Weights of a small transformer language model: 10 layers, 3 heads of 64 (1 for keys and values).
Each number is 500 + 40 x the weight over its row's rms, rounded and kept within 0 to 999. Layers, rows and columns count from 0. Numbers have three digits each. The size before them is the row's rms in percent of the matrix's.

# down: layer 6 MLP down (transposed), 512x192, rms 0.226, rows 384-450, columns 0-63
# gate: layer 6 MLP gate, 512x192, rms 0.27, rows 385-451, columns 0-63
# up: layer 6 MLP up, 512x192, rms 0.276, rows 385-450, columns 0-63
down384 103:599499539508573569544492480497486544481476479514516487469512510473498541472494489549494494524533509556463564514495468459504533561540534496533512562521557507563460476503576513435464514500506487
gate385 114:488519515517556492479491467420520553548378511545532487491403519473514527607605479479471504506462533471500508535483471523491541513556554566562484529529542553522572492497546480470487456534481540
up385 109:533475523495483568464519556538516520437483507492457489552496483525492496460556479493510508457508456434491521487522419514504506469532498462529547479516441421529398503475453599544512549531626473
down385 107:459553528500383471483458567530508490568548514478497502430460450475523522510476501452482485539514514518488431470463512443420479533499509516490505503451450527495493525489557484501410510510438548
gate386 096:484566528493428465511479476474518589509456496522579563504468508503424451524566547512519490544512481494543486561440568484526487568516535561493525510491498500541528528441473533485552487479497461
up386 102:410342506540486515451523488495439494540510491590489490511493451565472525502510496489562516585523504579457498481580467490540563510466498546472515517534517524485533508512516512519532527508506530
down386 106:485451534560507493464520524504479514515573541471422478571477502564477513523517504504447447529508501484481473549467551485549533435591455528492564444423493449493439501522459525540513373513452542
gate387 101:495536464601531506469485528461488493403496524470529490538490482521514515467490460415573506471498437450530490487484472475484485469599470428546481546516536454516457470472400539463423566507462424
up387 104:571497475618441538526553476480491481531467540486523589513473516571447560537519479529516535461437510443513479494498530491487500461525490481432514486458532493447483551507441413485505456452497540
down387 099:486509550495506556475549501475546493445473514520394505467477502529494447493499565539472473450466555461524455464475457460491530424490509508469456446497539552548485560481525534456573562477527493
gate388 096:504491524529458544501453444478517487426494451514561453505542511520531470505569462466467482472497537486486482440494543406521487516476499462489469468482495511519528492469538504523555402536531432
up388 099:472487519502495465472429421462507524435546450459451493530503442504488497471568454506462480441521522440503504451507553457543522493490480519497564548495492489506534457459518512553465457474489529
down388 096:444464527454538468468567438471471461557467490583507434518505507517508433484517517487520438488468514557425490525573537621511470519523540494463408514508475501481502547445506519519455509498445454
gate389 098:480561565553498524518512517468514497499514498475449494517497505491455511462492501427499530483523549458530508500532467493534507487500493469529450557559501495453472474537561492510521489447535483
up389 101:505453477469437486494476454490539506500459509492509545509438492536575487532421500558497492514521489481531432480443451594487478446451442475569478403497619394429520530457481500538489558454487539
down389 102:541519524540520501525489526495479576497513472469488480509546464568442484429519509462514510560455495493518518490509563500463445524479483525484496521512510538487459493472510504477524482502567501
gate390 088:542492561488468563516547546525503520436481530495515488493477505515452493443492524519534419502528609536528568429519492514479539540429501494444466506496503567509513497547450532453495455533531453
up390 094:490443503540387461520479500519498478499579494412507466510528448496537560533565500540499449514470468481507517459491450399557614485535497469472542480538482513463491499500529482565508482511491444
down390 094:579496468476445491425526516466506519496473472508518482563544442451434485471544617485468500436523509476416514519469522566514547480524532433460431440437521511464454503483504524418500526545459471
gate391 100:449511508457462573442466499488466551467513459467493547529465526465471525480445442511515606566526480555480444498496508553511496498590486530444516518465535513462496512508514537499474441516552468
up391 099:553480511456526468480478533506530511442497495437518533470577593497510493520468496488532513473602484453530441482529528450479490426446561521547481486568477513460464511520501504446503449512495487
down391 100:486477481503432510463473488575544575447437494479474540500412501477517592401460499470495486548470488495524531450410475454430538484517500564478579542457573493529516541467480488492530470512518551
gate392 097:563552497565486520487466389476520526478449497467462545510553534414520497468453521514486469512456542457522543441428510476496495539530570521482592494548508500529465531507534438530562491556463493
up392 097:521521498450533461494461536529556472551526488491504552482480484465504419499527487440576429552549457520589481538540528527581548546508500488457515442430572519548536527480567492458528506494432545
down392 102:493579462607508505475465482516462368477513477566466551511493471466524474536526489454431478482468527540423475485539523451535512426489528498409506522499489526537443417508416478485543482542470494
gate393 099:515523567448514491507400535546533480477488505514544467487492428567471486498462460449524482504537458443476568489485493509487517489491509434446524493605489425433496486506482464559490480501472491
up393 097:547511454574475517544378574574512490510508499466481483532511531519494434480514441437514518462436544535494518468457424566432572423427493505472432430523529520517494477542502463486417418521440500
down393 101:473456438474474476562409539611501528496494435497433471523554558396487517531484544559507591526471535473555569485527502545481443544469474508549481513515506481451495519529527478508464508477509520
gate394 092:519375489458474529473514515530485542535468540436455538557508530532503514518502515550517538536479493552556495493526453509499503505451514558467505537511469542466478476600485488561612472462515458
up394 096:464488459513495596550536496477512445499481491541501497463529478425474512518510485441499461468426488425446505487482494466576522508546531475470518494468531474469476473502531520414447437508493433
down394 097:571510489516446508520484447500454480516536497498512523460433462520551455527573529449507391496430479515463493526458455535439502432454475420490515478510465446492491512481488475496502487505467517
gate395 099:579529558481504487507453503476501474474418583549532508519548463461485550558567552479529539486540497485483486559432455552460494536508542450536611434568463486547497475484548531424449525590474498
up395 095:433480507585508524491487470558528451447493573489464488411576496508488540458522546504512442492499467519468572523514546549501474490493469548504501518464499507494561467580507465572464519582423401
down395 108:455500484516451455516514543495479466475510526526436491542475515498519553552471610542435523545505434509567511590522481487574515441549441533511540503471479448510460526541500545448419505503467448
gate396 097:516436519516466484587548500542509540516494541469467429515524460591490504492503516450509435508586483544551498467495524543496541505504443496537490531528517478512518528541504491537415511477490488
up396 098:503493499467475518462480518489479487518493580502485485519506502525545490488436493507509479518511488513387444498444464505448456482447482521423542582529588514497448533529557456459526533488523488
down396 095:488465470481444503505509468435481514486566471456498484558477503539454577548456441487497487504503482481456509414531515525499488517508486466495506518462470496499536527447492487494563540522563511
gate397 102:518553562575466449467503496469564511442516510462492527495488509535502503529485488417543477499506467510449463495471498488472523480460489550503475471510488552515485430493431442500451483534578571
up397 104:411406557488522592495548546502601479403511504477525508426537471567499481533548468443466490507494502481528462503511443498494459513542545462475506428491478555518444527457582490464541464522528498
down397 096:628471599512535529548506519459567484502416458490516526541451394459491502480493550482487470437421571485467530456471490529522497531459489520459493534505549556506549516515449532515533512504475539
gate398 091:525513477508511491487482489455421520511445524550598433533548482503513464530428507587447499529489557547445509457522416529487553527511503507568474492496450450524525475492434473509583431531442440
up398 095:457463534471491475568484521482541540465465486492527445485470517564451618505538485507519449440538529473541522524541561517557479455519500508465452457469516517516487564570526497565456572471563494
down398 097:483454546480509501596548500537510481511515478447564483479517474546601566524577401517442506506487480461442540510544528525467536406446500480536499488544543519469527504530505502509500530511461470
gate399 105:558542439537551426489548476510550541506433459421490493584470483501481477526591552545490508521527518521496512541527447440504526491499540461506494484502520541483550525539517524561443527584543470
up399 101:572463471572507469465496510504483560466463418467391515490556529506485409535595493502480523531572554436504546496542505513557536444454578499522498486492517515482509499497442515484479448499547550
down399 107:496446437411541491443533446477465453491448493529450548509497499430523559517520560489464469471489506549442483488392508497423462504490534477554466547489527479467478466521473479466493472534484474
gate400 098:517533548532512562471441482522524440514453515439527505498505503453457431474499553489492519460458555505553468538442496502469459500519544464550459534495509485529496541550521480532536486440601464
up400 103:490519519505484554419503445434558470477493533461507458535515553486504532501529489616501483469523500541554464457538512516456525542508522478546414494533484498529537516536496502513491521481485474
down400 099:379551518521488539468531492552483512479597540512466560475478519456542504457555465435464459466511511476515471522500466511565497527511464528507464483429531470512452541438426525491496524495504478
gate401 102:527544513561480480559475540411456485522442554529521564535513517601558567519560544497474627475482492497474453505536515532508485597455477617522447512500493508495447543466458459455435469491477548
up401 099:553531477509526475513473540460491484442510570480468543475494455510525530517493511512496465489560465448521465505431499546538477536467550495526504470494527521492484555508599517491423521517541509
down401 107:558489488484501478541520533431497495568544471516527499544467525394541487460510508458465523488461522489467573482558493461465472532497545511525480557454515427524600517527550477473510476524433489
gate402 095:490447506574570459486443492541465479483387531512515514505548534542561482436500521442574438555486512483469467541514493493461475521514464507543394547507483490478417437440530514482474490453493543
up402 092:484531489512516561567507482573557489496505535469517486515530466470477454531489443549453543532541516524502482582485505526461585453468460531428455456477569483500535515487516417485509494450455535
down402 100:548490496552528528482478469465536492460539522488477470508502502587489535481438440480436562490540554485591548397544480423471533523464473502458512434582500454510465480480546516494521516506550511
gate403 099:504475448467534506478481531494467451491502471488453460496461559510494436539506510504487565575524502509529440459480487545482448560468552552539554466481494537534503448476607536534495505472498586
up403 098:511517526472475497533490500481532563527497450448524558397491524500479512547575558463507488430514477486554516491492446608546469531477472554477510437528514520473464453480494513540537487532444534
down403 102:458413504518471508515483447537468510535565480446391446503462501385530502430484541529505526460473427451449528508518512551502560554476496528447442551497465411504509527444560560480454494577505493
gate404 098:504508484535465502574430493518528498510509462457519449523535537448460424550535506486502460517512562489440487509420489581560507412480501538535535558473516538512458540492506469488481468525451554
up404 098:479451517573464441534508455489461452447471504533479472553508513467507446482484517440463565504526496530518404544507475552461521484569512556475452516539495516493454518415473518569522570464469447
down404 103:547501523535425547478534487440524456474603506488552469519450469576488526523414571552536471489408559533445466467482497444497533448498511460468498514428498596522530409464491459460483450500518522
gate405 108:526480543497505545479439505470521551467446450502542409501535442535506548515441503467459537507554493497537461506530535527398467552548481488472497504464471586511492567549521524480466462459495460
up405 106:523549473457452525519508497513411522443481587532568615517486514550527464576503522515572570495575404476505506563539489489456492473490517486495493536499502479474499521493440483545510463424477544
down405 113:433526482524474479498469508495510511508499537458494534455466488457592430494464548457474513476462471482528496518478485569401476564446501494475508520465451471486516491549490494566513459464570397
gate406 101:476433519490514554497475518556551456508452503543521562454451505515482490513493461490492520538437500504519553508486387432479541497503485506499511465481487440511448494436523488492491516538516547
up406 096:439439528482523527482495517491477576426419497519398508561506494468538505521515526506508471516511578548531504525586560463544541490480493475509588532514497478511542511509515532490502539469537512
down406 098:484433472493541507522515425595499511535497487446484487506473469547526502499481493513407496541488475531517453543518509384468524573495484532429503517502510496481470498521514478464534563513483497
gate407 101:440550510460462490479569499520510538532468458564437554526506449487524561469497510499419425588509553486468445499542530537496517494531518504430428459492541506575500464535512527493456486433492484
up407 098:503493451530483500484508507540473454476537516529495518586443516523460418440500479478456526454518512514466546564455502496464556499439519485506501472542497461526468528486445532552535437531540535
down407 096:540413472491517421475544445410498505551494507517507472474565443563517520417531485463445458520520498497506475482560492547501465426486445518527538431493506477510498455450446534497472480467514524
gate408 095:564454543515465521523555453534554557534514482524444440447537527549438490519549504504480494502483494497520519484420573525483474445523475461554499488556457513484551482444515527521460486527501500
up408 099:485508498601526426455500515478514424499474492449514507469466557523494476586492482472521525472495486501510481485571485527456450518419472474534544456514479560467548432489532453484491495517448566
down408 099:507548569488540427458545440481432448501582431619510513533500508444525499504523522490427455522543536491529471517421449473542515475495528533556453493430509515565497503532418514522490544399510427
gate409 096:480516551505518518504471536505435462502455477489424518499572502459498517511551525580524460594490535502499465528476556443444538500474507481468557532522477512570528506549527475432549468581524476
up409 103:481547524620454468497569447463558449570463464463461498486495487496492539439562548510496447523523492526540565555501525461466488554489498402530466480492487472515543527470528416435461503414551559
down409 106:560468484500598520461505533461476465430506564514466489460424457505520467480495492646525565426459500507552563437541498507479565522507511463569540413474478512469546544453482491477533447513438421
gate410 103:478502532452499429532584532518519423458546578551539513492526554497531505551458530440475473470526487576489454482498567452529503523517580488533494476514470492569428479582478457547507479462514507
up410 101:540518510493470550529493516466484448507559489450520454511459478518528489534461495512406432466489577479528521442534510515539475529546499503523508436498529535529378501480470382504569480518525485
down410 104:585475442482526497419525528413467535525499532508473477483511390543484472498533511503560446481427450550498502515534559485537491563488515491506493480510533453500510563463486445521438515457487524
gate411 104:500464517421529491494460478470532556514517533444596437572553472544517511476517469497497541503420545463435562528453464510573539468413505560451517521568575548522504576527498478452525492471473544
up411 099:418516495521438511544485514487518476472538485482514520469505530492434553507484510487482508494518479438507510453456560524557507446459474484508557520510531512492498565551506433593463537478469428
down411 106:455510509508517524521490471518479448445519471505479489532489559518516541466478424571463549444519459508536465471540422517519482503482519481517548453525523503549476525460523498441503464601496500
gate412 095:486527527487515539479461520469474531483555484512523457449447541446557432545555531616482528527538489512502495586514395524470565518450538573469478540524479484482576559509448496496456500578451473
up412 094:451464479508533473493521472500422528506592508543527420566486505498577551494474417479455525548514560519529497482525482491507583453508578548506490478494502527461516553526467503545470547547485480
down412 100:468445557459392454499555474463513496503527489533444469594465496480442544487524463440469424518456492558430487507556540512471494467500515477536476523486546541468439472477500441506529463436459541
gate413 092:505508532491459490438520467492510503503461461526484452589478522527477510554509462514443526487481558517522481555505448438443536507500476520582458449537486503480582574480533545517537452513455432
up413 093:502522552516471495468510470564527473563502552412501514574496526486476486594465478521514475526495499455462435547496444496493507540403480511540521501562423478487459468476505540530464541503483567
down413 097:546489485536524493442519425489477523533527477460538544460505510523542499473481535440486493456476470514533455502521492514513474526458580529523534484492530543530480481448460468505548503534612526
gate414 102:495468476480542501452472494494512415500542494535567511450561524489492547526455528543507511525415468494456531528419517470534478622445525487550535495473464503452500469541467506475486478448494465
up414 100:523495503533549525465530501491509499428470502455566509512559534508505528488486521527498523528488459440487492464537597528539527523526461507452425469491507502510556510474545485499477472514464479
down414 102:481517551475432448456437453527522562602512496550418477551526477529467503504454537480431534535565568497505436566543428446497492517538492518566499611447535462529550443509546481519509569469505527
gate415 106:486581441527560519538509474421474480487457515549444475464471510501530519492529490514400477560493569459496476499576549470566513533481484489468487472507515519499532443437442459491477473534510595
up415 099:477474480515559524525497555497462519519468488535530451498503503469539521505532480468486543543515567464410456478568477535462491477526525480459506474510430513507536492442513453513568621491494509
down415 109:568517465460447568511533463465429464485531458451480487443495501461478522554394482487534519480484443565464532483514441527505495545409493473461492543547492495544537458494496495460505483492557409
gate416 092:584490436499498531506460507455522531508492498520461476504547445546540500586494543492458487545524478483439480530526493529523506467467471486531528495589456479484494526495589518514521402473459547
up416 090:535437514482549520513531513531488474501494482479523523457441546453407482530539535560552580459585430577489503488540562475466495466511466494529397526483506515478554568479506479512570556440537519
down416 095:529480498465437457456520528519566454520511434553495522491575462448522447532455519395500544475443474430508524477560516408464503489588424491535493501493461493447417524531451558464515517453500462
gate417 101:492424517487549483558456522477508508490497577517521512468468522604457463497491503486495465509393545507562409439507542514454572528456512462542559499501448497525501536480510479502499541538491480
up417 107:490535522486586466463468469472504470517453504401534491409516439497500461485559485509524503513561532528536532534459524514492574486570423463474519519529454572499504539512531570564507481464505499
down417 102:463495506535479582572471504477506485407480485425470460526514449573413514501558543412430496512474532472555486500472486515542560453462511508514532479483574500493474425465503538554500511517514424
gate418 106:521434468508540544546432512560558472518580472481507475514459516598504529428499500517491535488443490537483452491568532517502550565492544474492580490463435494399477534522503471526524461503530525
up418 103:501492501482505578464454494491471533505510445511477507495483500492416497473536476512540527544521528428544497510526517491437429487509472438550477476625529452533559489447496474478509544470453456
down418 100:472502559443404499523494446507578485518519452564553555510421526492560495537491476537510503486537572549510478502563458450456521549583478518513503490451473484516538484585555465541451538556464427
gate419 096:558479534481510465515503547452544503552584461499486512494542553499437461499528598457515513444535472479471500521508492458441461556499500471493513550570490508552534503546456535463506522449465560
up419 092:517494425471504563519580426468488505468476473506466547548529572458484513535475480546457487458481518548487437511445459504459556450478472541561521509454518485497491490476479532539469568592478465
down419 097:484541556588464548545518529490490511479472480527567553499421521572519580482440532499546479520548529462539485449422500525535514531482523450514507530561491506503549573501465484531468528511479563
gate420 094:561579494479529448498471504448492534513428485564474445536499517563507505485534585500509512488521594558459456516527453592574439439520564468530479502544544447487580467523575546514537482508493507
up420 102:498563478502509465480497505434522562449490460532498529506467472552482496459544599585502491536482499498492525492486486521462471495573498459546458516531493515580584527526534490470486539544510515
down420 100:507450464519456496459561531539467524484531515451519534531508476449583575511553409490431530551556501536534506485470439428524551457550411501512512477522560475538507519447456512495481500440466506
gate421 097:497531523460528459558473479442525525501488499514499539531561508595530436495492481544593455468520562515504420529428540519514539512505518468499512477510478520482556453502484496579498558479474526
up421 094:482527479473501521452560466507467405494471571605519458536508482532498467445574528420474571474499497529533490512478376499531517525393431484565493477478472532454418484549507512505521558480528522
down421 095:532425474448450418495468483564477458489500463537489482496527500544537474531515456598473525532549510511437499532476420542471499435466439468538441500495558481468514459496501482418496503523506494
gate422 095:462489498501543534466484432451565490453462480488458458508573495484492553571481504549542519493590434470494552541549478536450506543527457494466467409439483455543478460461453450522501449463508490
up422 094:447536448534481476498449471499523506549505503516482491531453471479484567486542571557440504502472534559461491527471526511455509463546481480484506505526468518496444488630544542536446456419443389
down422 100:513416493496445505551516509474451492539521520522461524418403493530486529535520506463436453543545510459491433481486502450512516504450543485479518446498500511496490487476516420525477418481490518
gate423 098:542465501514435521467460453525491537501503450498582573527547524556491467521531523500480474480483558497498523507556542461479484469548509471442546614476486479520498470514530434488507569519517523
up423 098:519550537539496601494496452494519477515444508474467538518494506478483472501473483503511481498442512501541607492522512494559550459531510451486529479497492502493468446500497502535523475482482462
down423 098:497480483495529480463484524466500549536556446523487526496547492485562468513510530549453584449532449586556485436548485481503456485523603450466505473526501540566550490539547445412511460476518449
gate424 104:471500517572568564510396549495461482492483504496514458474495529471530508489505473498533514519546522492438492535564496415520535471528491494430458557454513543561536561486510418525425518532445477
up424 102:529495520542477531504527535520517488473458572449461574417489580500461533422426465442509554452552482482505492451538476507434459481518458533580451520561545441544509553476495463444539465481528478
down424 104:506415469519554502515499500559563458484495449450481436487495606582517575504462506566446540489492458501595439542501422444497513486494477537505503495504463502495486569504400437512462530505479428
gate425 103:486484547534483545527520534521472484473508473501484477436521477483570464512536491530481533504460494509558607568508513490435483469480522493561494577533504499505509519524496492508436495433426506
up425 104:443555454485496463540551420517435520476489443498532544496477497560457580535466471503429495470479505476460463535511547483493476510498501383534527474443549509501452486509467441545478495528519413
down425 104:492508474464514485579544608500466594545494490500500483533531500472591506519490417574485541548515550552523496545566455446481513475483431476487493484546542535492520480531537465489530473463465542
gate426 100:519528589455522494523490482508466528522490560484540485506485557506485565564537440550606500518489483563439423563510464489458545526546508497508534492566464488514489516466523563523476505478532463
up426 101:485473485558507445475459446546431488516493443556524530456514486531491532491516509524524473500505507504454428506521463595545498577486494487539568523584575586513536448502515539519525509536499507
down426 103:471506523486463560473445536480500482472532456467505537494473539526510506428347555477557482559505469526492554427483496479532516521522523454511484542456520489429461544481536445437461469529484511
gate427 107:476483470513424505507534510546522466461504519485473485496482432503539509455492499462475519472455546518540490480521537501564548513541596521453462597494583510512416480462471418590500453484526580
up427 109:503543528478459524483546553495471440487452493480538489377495441500523480450501439470467469604490423506480506472431529519501527440482476514525512506506559492503474544525481468539476501466505486
down427 094:460520515520446481443485493523513557511424480479511551513422547521476470500521449514511513503542484486547471573509490495496525484523494466480514480514405449571555415552476502558497501481478490
gate428 103:454527484435438470524474443487446446482505485565417491582502490510452483457537508467469503440489565504488435532423501500570469490498484525503474555521565471549511536488544436465498470470493484
up428 100:552469497551468463479437465513516552518506519444439458519501518432522517389490481483519475463526527536577491490500441511471477561405545522453609571523515460534414458511544470494458487508491412
down428 101:525458392451504438556613507494504532439497458618420447551527557481532547524512467486516568423485504566538578522497577492484533472468508466493496432453489481528529521411484478477453502523504536
gate429 099:506475481513570509457459488484514479514445507416455529472429568538557516489562524467499595465504491501485519497474481563572487598498449530508466614505540514556458465523450509516521485441520519
up429 103:449582500567512519522479527534532443489511494473511567484548508483504467451383522469565539478536497563526547521596451488488501471516565545511443560478471526518465572462522499459499505527490558
down429 105:533494447558527489453470453469485474479558515480477504515402534402594523540538504535556491467441431482494475494486575550456542534520466507432504548456517464516476487553474490499533511500505474
gate430 100:473494468492480484518551520530542474480466412495537534479551489441470528442532540486472530481492523507555454445559544534496471537572497571477559394532474585544431504513560478491503487443538445
up430 099:502519505463511497475538490465495494548507467525520478567524507609485512500478511551490533486507488485490470482411541458462498544527449468425554526488575472467470448500407481454578554500514498
down430 101:493521492506457518474522525471509423530540521420532482518514528530557502554467480485551415536534584413497484501512621510541569435481547479471503486505487545529558527510482500534496482470529457
gate431 095:505467481487493470515555465550495506393439546480506522557562421468490498525574568447461512569495502544482498524536483530474519489479531459492499441582577509538519476586527486528564461494565565
up431 097:442499520459467552461476509515505501508558510503464460493520476482479583506493537482540581532534469500546402534481469480487467525482538497526455459470499487467481464511467558449562480548593500
down431 101:498498554510509482508443533470470483500502512469433500505523479546524526472434561527498499512467509493542461474529492541515505543518496501496503552451495525478474476362431494552484433510419515
gate432 100:528503421481554490544490430550476398513563474493592512478532524489517534492520494448467497396486501494501466580452521516460525541446495586518543573544579443521408504449507398525535471439489451
up432 102:460487530499510440526377498563483520491471476534480479460489567559521492508517460599463491505567438465477530505486445509503528484444490558520416516509464474553447468538484503463448468476439539
down432 090:466463490487440500410471537441466497511561502477607619443516485588508564534465409546448519529445500490535563555541488505508409450475444527446517502465492489513514445534485450503492470504551554
gate433 103:490494536513466510516506481429513390471500510593498526515476443568474482450467555435527492481456504511557484460549514568423558578532539504476524533549538531518521519507492463500449469458490536
up433 096:514469485495473478512502541490493530424526544569461463544496512500490459520477539500467504502442438501524519556546548478498473572492557485469545447430468454451498489512436427533538533539432520
down433 096:490507520541505542560460546474564463464439449448541474514452488515484559508484531507506410486546484500474438512415556535515422463509530499506486456507531515486478595525571454555529480516523507
gate434 101:493527535408539499528483482419447498533520482570499437524470547448518528520486440547536467490443429452510500471544479560454526518453536499529459501537494561488516482511511527512548482507455522
up434 094:586568529454498474493494429439475486538497448482507586429577571454538543584500514521477470473469450492529478490518444503446554474522451503584455543502501450442525509524452545508489502501565504
down434 100:461474462566520483540497526450544506465492480467468510455503484603507441469471493490512442516470511442439492524524455514518423453598522539472571526495463555502459491586491538483525500528544465
gate435 093:510518532508500451446488458510456498510445450502458439485492545462477531544594487562513457495464510542474500467482483452476432601535483480478490495461495492471525471462497493495493455500528480
up435 098:493502481528581509466529500438455520525512412564500473518569507418503461486480482527469434511499440533608466471501501492485493489522441520551467450410499457438579600593562476460498551473511483
down435 099:475543480492462528558489456587469521483507567452513537471549460462565508498464549477501445514485452564522449506531486543578535536561459508550458561511506479546466471464536459510453491544433462
gate436 104:569459515513504573515516525462577506551511480531508466476465490555441511503504467471437459484521481533472549514461487464505508469517555523479530526549593416461463546464521540538498523452476529
up436 106:462522502464482489512526495467499479494525418584563570429470486448534505442492440507584422489504515493491429399480512525480468616496446412501504494571518478504595511475488540478574447417503480
down436 101:503522497482484514466479500521473515500493464408447493552417450528528542521497505490476551515515497566575578572570447493438582513486517447532526459469392450532477466475507547510496568403458469
gate437 102:468479476559467471478468513525617523520496500545539541554526477469495523484469457564565596475496540416569502539469466576476519556482426477492457456504530516510528524447568492481498517478505555
up437 100:538513466505450468530515541430509505457469471524512476553423503482453478503536486470368459550556516562476515466517501492495514545542534522425492494540431527457457452536498500558499486515466411
down437 099:561503463543508437494484397489492483555533430429547502539534503556537510510526587536544495513499546465521493520529503493468477565556555492477544419571548560498436445431435470522424528535476529
gate438 097:461451531543464522521487488499539552501526402509424487468509526495493460491492574536530485520492492471498577434464447504607502474498495517560576499437544443397491501439492515516506466534486456
up438 098:497517480572542548456488475571527485570459466494591500534489522472468509546524512469505597496445509462566516508490476567517424443582492478489465500528499494528482482509486515502499487512529448
down438 098:501399575428553448506513533504519492498474431551594506440533483464538448478540527492510477587565497507464504473458466460505433471483558452534497507511467452463509532558511481495524536473407498
gate439 097:475505498493563521552547519515404544448454504529418511571545479459558475545579519456417458574574467486544532512482493521497475536514491479499502464438451523553528544483475425533559544408430499
up439 102:532583586491516496496478427448487494473547535523482515503406493466493528426529526529495495528430469505549510534480419523529475567604503491475516531520489507529506514486454406424419499455522480
down439 102:492522395472516535539468515454509472490551487513474456462507485466418424445525493470547520432462486557510475438405504481517432563567445524470456484473509446547466461493463509505478502534500461
gate440 101:487472560487473544437553484470533539517507495491618520488524485529478591497493518454449562490526517543537496514459533481497457503516485465500542469482508480520510511505575455560482489534526534
up440 099:489517488450443531543565516445513519480494474530488508438532513496411507549539488475554528540493505588540462524580487489549548536506550515511572474489566534425530493510490510509495520466552519
down440 103:484571512409456481566539537479413485512473500521515469450496513523447548474472489586428477505542507461537506527513506492580472524565510477583473531455471493512485561465463509494433495562510490
gate441 091:489525538458546489458518515522594468502542532494490455525472522521522478447533530474542494493554414442463484512459475513504451552499483428485475500505547460490472539411535500525504478547525544
up441 093:540473484483495486518503543527508565413574462549506523479462494531518572506393536496451465501566549482519454515521435539508415533486449524546485576550487556471460515521408536536436507477476492
down441 097:553462451420484501548493508478442529467482491482498520557488477437501485529556529545528495537472523529527555491522461518518519565549520501533470512504470480562530533442507518469499553488450515
gate442 103:497536467437443512518464527479517553477475465521580574420443578499511494521453513513529530511564540511449480465540497517467499436460450490551463448503487518451476537518527467547548499548448443
up442 102:498530450480464551594525485511485494467437512419472519438530458527563551525458493505476480520498551430472429524532482542456445469545484522503483516504529509537521442504475500434463485401418489
down442 108:519521440406538467475504477517466462580512485443503492557561458497501539524506515521460509563509486477491447493529521537539573489469490557525487534541487492498637528446416495528508551525462482
gate443 092:482476438523446473498401527534524449469482482567559505518473387519540521532465565509420502513554524506519436523518503531477493521490504510542541456461528525552525505491421558539419452524458456
up443 091:508542481546507512494543447457495514552538539477439513528524540524329537516476512461562527568419521500520470476482469437509485465522482510459488551488517473450466508462514483558537452463488493
down443 102:608449527501447509483509448544528454539551481489516470519500433513462482542464455563484530484457495493474475520506453535497479438526435534505510475547494502569472470493510492493552447471486500
gate444 103:499508500561496392554506445492504593539506491484499512544549550443466459504502501483536453504489474485532457512428530507618481500528489521520495439477451427458517463507561552501483509534537575
up444 101:531512505517535530431415557455468482544441525493463461522570508459522485461551500479516462468550527445511519449503498538491544518487429521525544527526471469470534489449598448448526465546577452
down444 097:490457491524489394505478526489517507526488450564465525512528569474540436437424461503511625430455534533531500518540542435473482532542501531466548547465515487575472470522469488539403451431500543
gate445 105:497516531482453571516485489542575513478503471497450524464465441545509529555543515474481516499447549547471456509482448455489448466514451430483545486495520458573512513539550533477504516501541524
up445 101:451534487504514470576461500542514521536538470514483493472492448476458524461511496545538497486508521547546526505538437522521532517471422519492500477512463467547459469488579537491553507404479496
down445 100:584522495481513495468465491511432506547491511484529484477480439452475496480512420442553526524497466500512567560494518503480522514479412458488517477518493469503516505416536517547489437495478550
gate446 095:551482561584560550497451457402454515579432522519516551457467478454499533454473544500482465492490452459481452549469563551542432480523491517542507475492467517506464476446464570553488477547404513
up446 098:523496511441538498459455564484462534492513519513458469502446440541521448511525496541576490486511534552559553455520477595494481476484529476493494537453538524462444504475544513543469479438557581
down446 104:548552483523524495470423496482499549526485454466408507555516524502491522425570594488473546493488497511513458491522481496511525549523509575522503487483441531536448543538463530552578477430492531
gate447 106:512525493519480628476561502529528529463470500462580404524484565433494427511553491497599484463462482462425498479441463539529525563520505477485420552498544498496449446496528508549578519505476408
up447 107:486497487500553516499464556490522578561522521525461495474401557465484503585504467572477473492531496469468527499518516502494456476503531489474515391450414431458499493497463496428510463414477459
down447 095:489492510517556480447490491481526531514490458541562550481519532509418481415455577482517496504492526478450568567462458488527425482553519467500459413516472614478516449469504462500525541543512563
gate448 100:464551512522491484504594483526555464497510550505486514364529535540481527585516506533486469509542471488462492619501513441548518574443452510509471516498561538524522456500507493464490523464407554
up448 095:505466507530557486538556532567444574483529538513520457550497433503520466630532487508413492502536467456493509525476449456535515519473452479610543548467490507469497439511551481500536467557535511
down448 100:569466567520482449485570505491523533490480483467509547509501401461539491467495387441479530471557525478502530511487510472536503528430524544482534487533478482476482524392529500435512488506498419
gate449 110:521540504523471400487473457448529448527524491452530521520520477464516490495558484489468498548501501547453516481539469587472437468484532457441459462514423497481524473388513443432537496464551490
up449 120:498484501493473475494530516454485524568488517510469514470433514501468524514463543449589487509558496500618477504477451521500439505510504551565546563462520523443488494438493459505463476524536480
down449 101:488497513530474481543527476458416536551476465550464536457390484473478524535543536529511536490474482538429492468508385443607446465485502407508510494468495468557438456500494493508518485536531454
gate450 101:435472555477475527506468438498498532501533440489418529512535502494411510535519451449478479485510474516476459493485473527491515491490470482546504479530418446506460530453576489441450493422542514
up450 100:482384447506511599474527499542536555440509474483548425497520527449504516458435433549451546491471481455462512451532458476436485527440544522530505483490531526360453541486540457531451437488496501
down450 098:476545493496564487532448558470517516507487440479484525549503494507465508454543512528538516480495435503506495495548531448541515429526484495459470464509442492460521476626506506523575499517427467
gate451 094:542541498496511494509527502475510620517545493548416547496462559469485425540579542512469502537576553479480472555459495487505473541541432534504507537567523526500542513516465433517461455463407452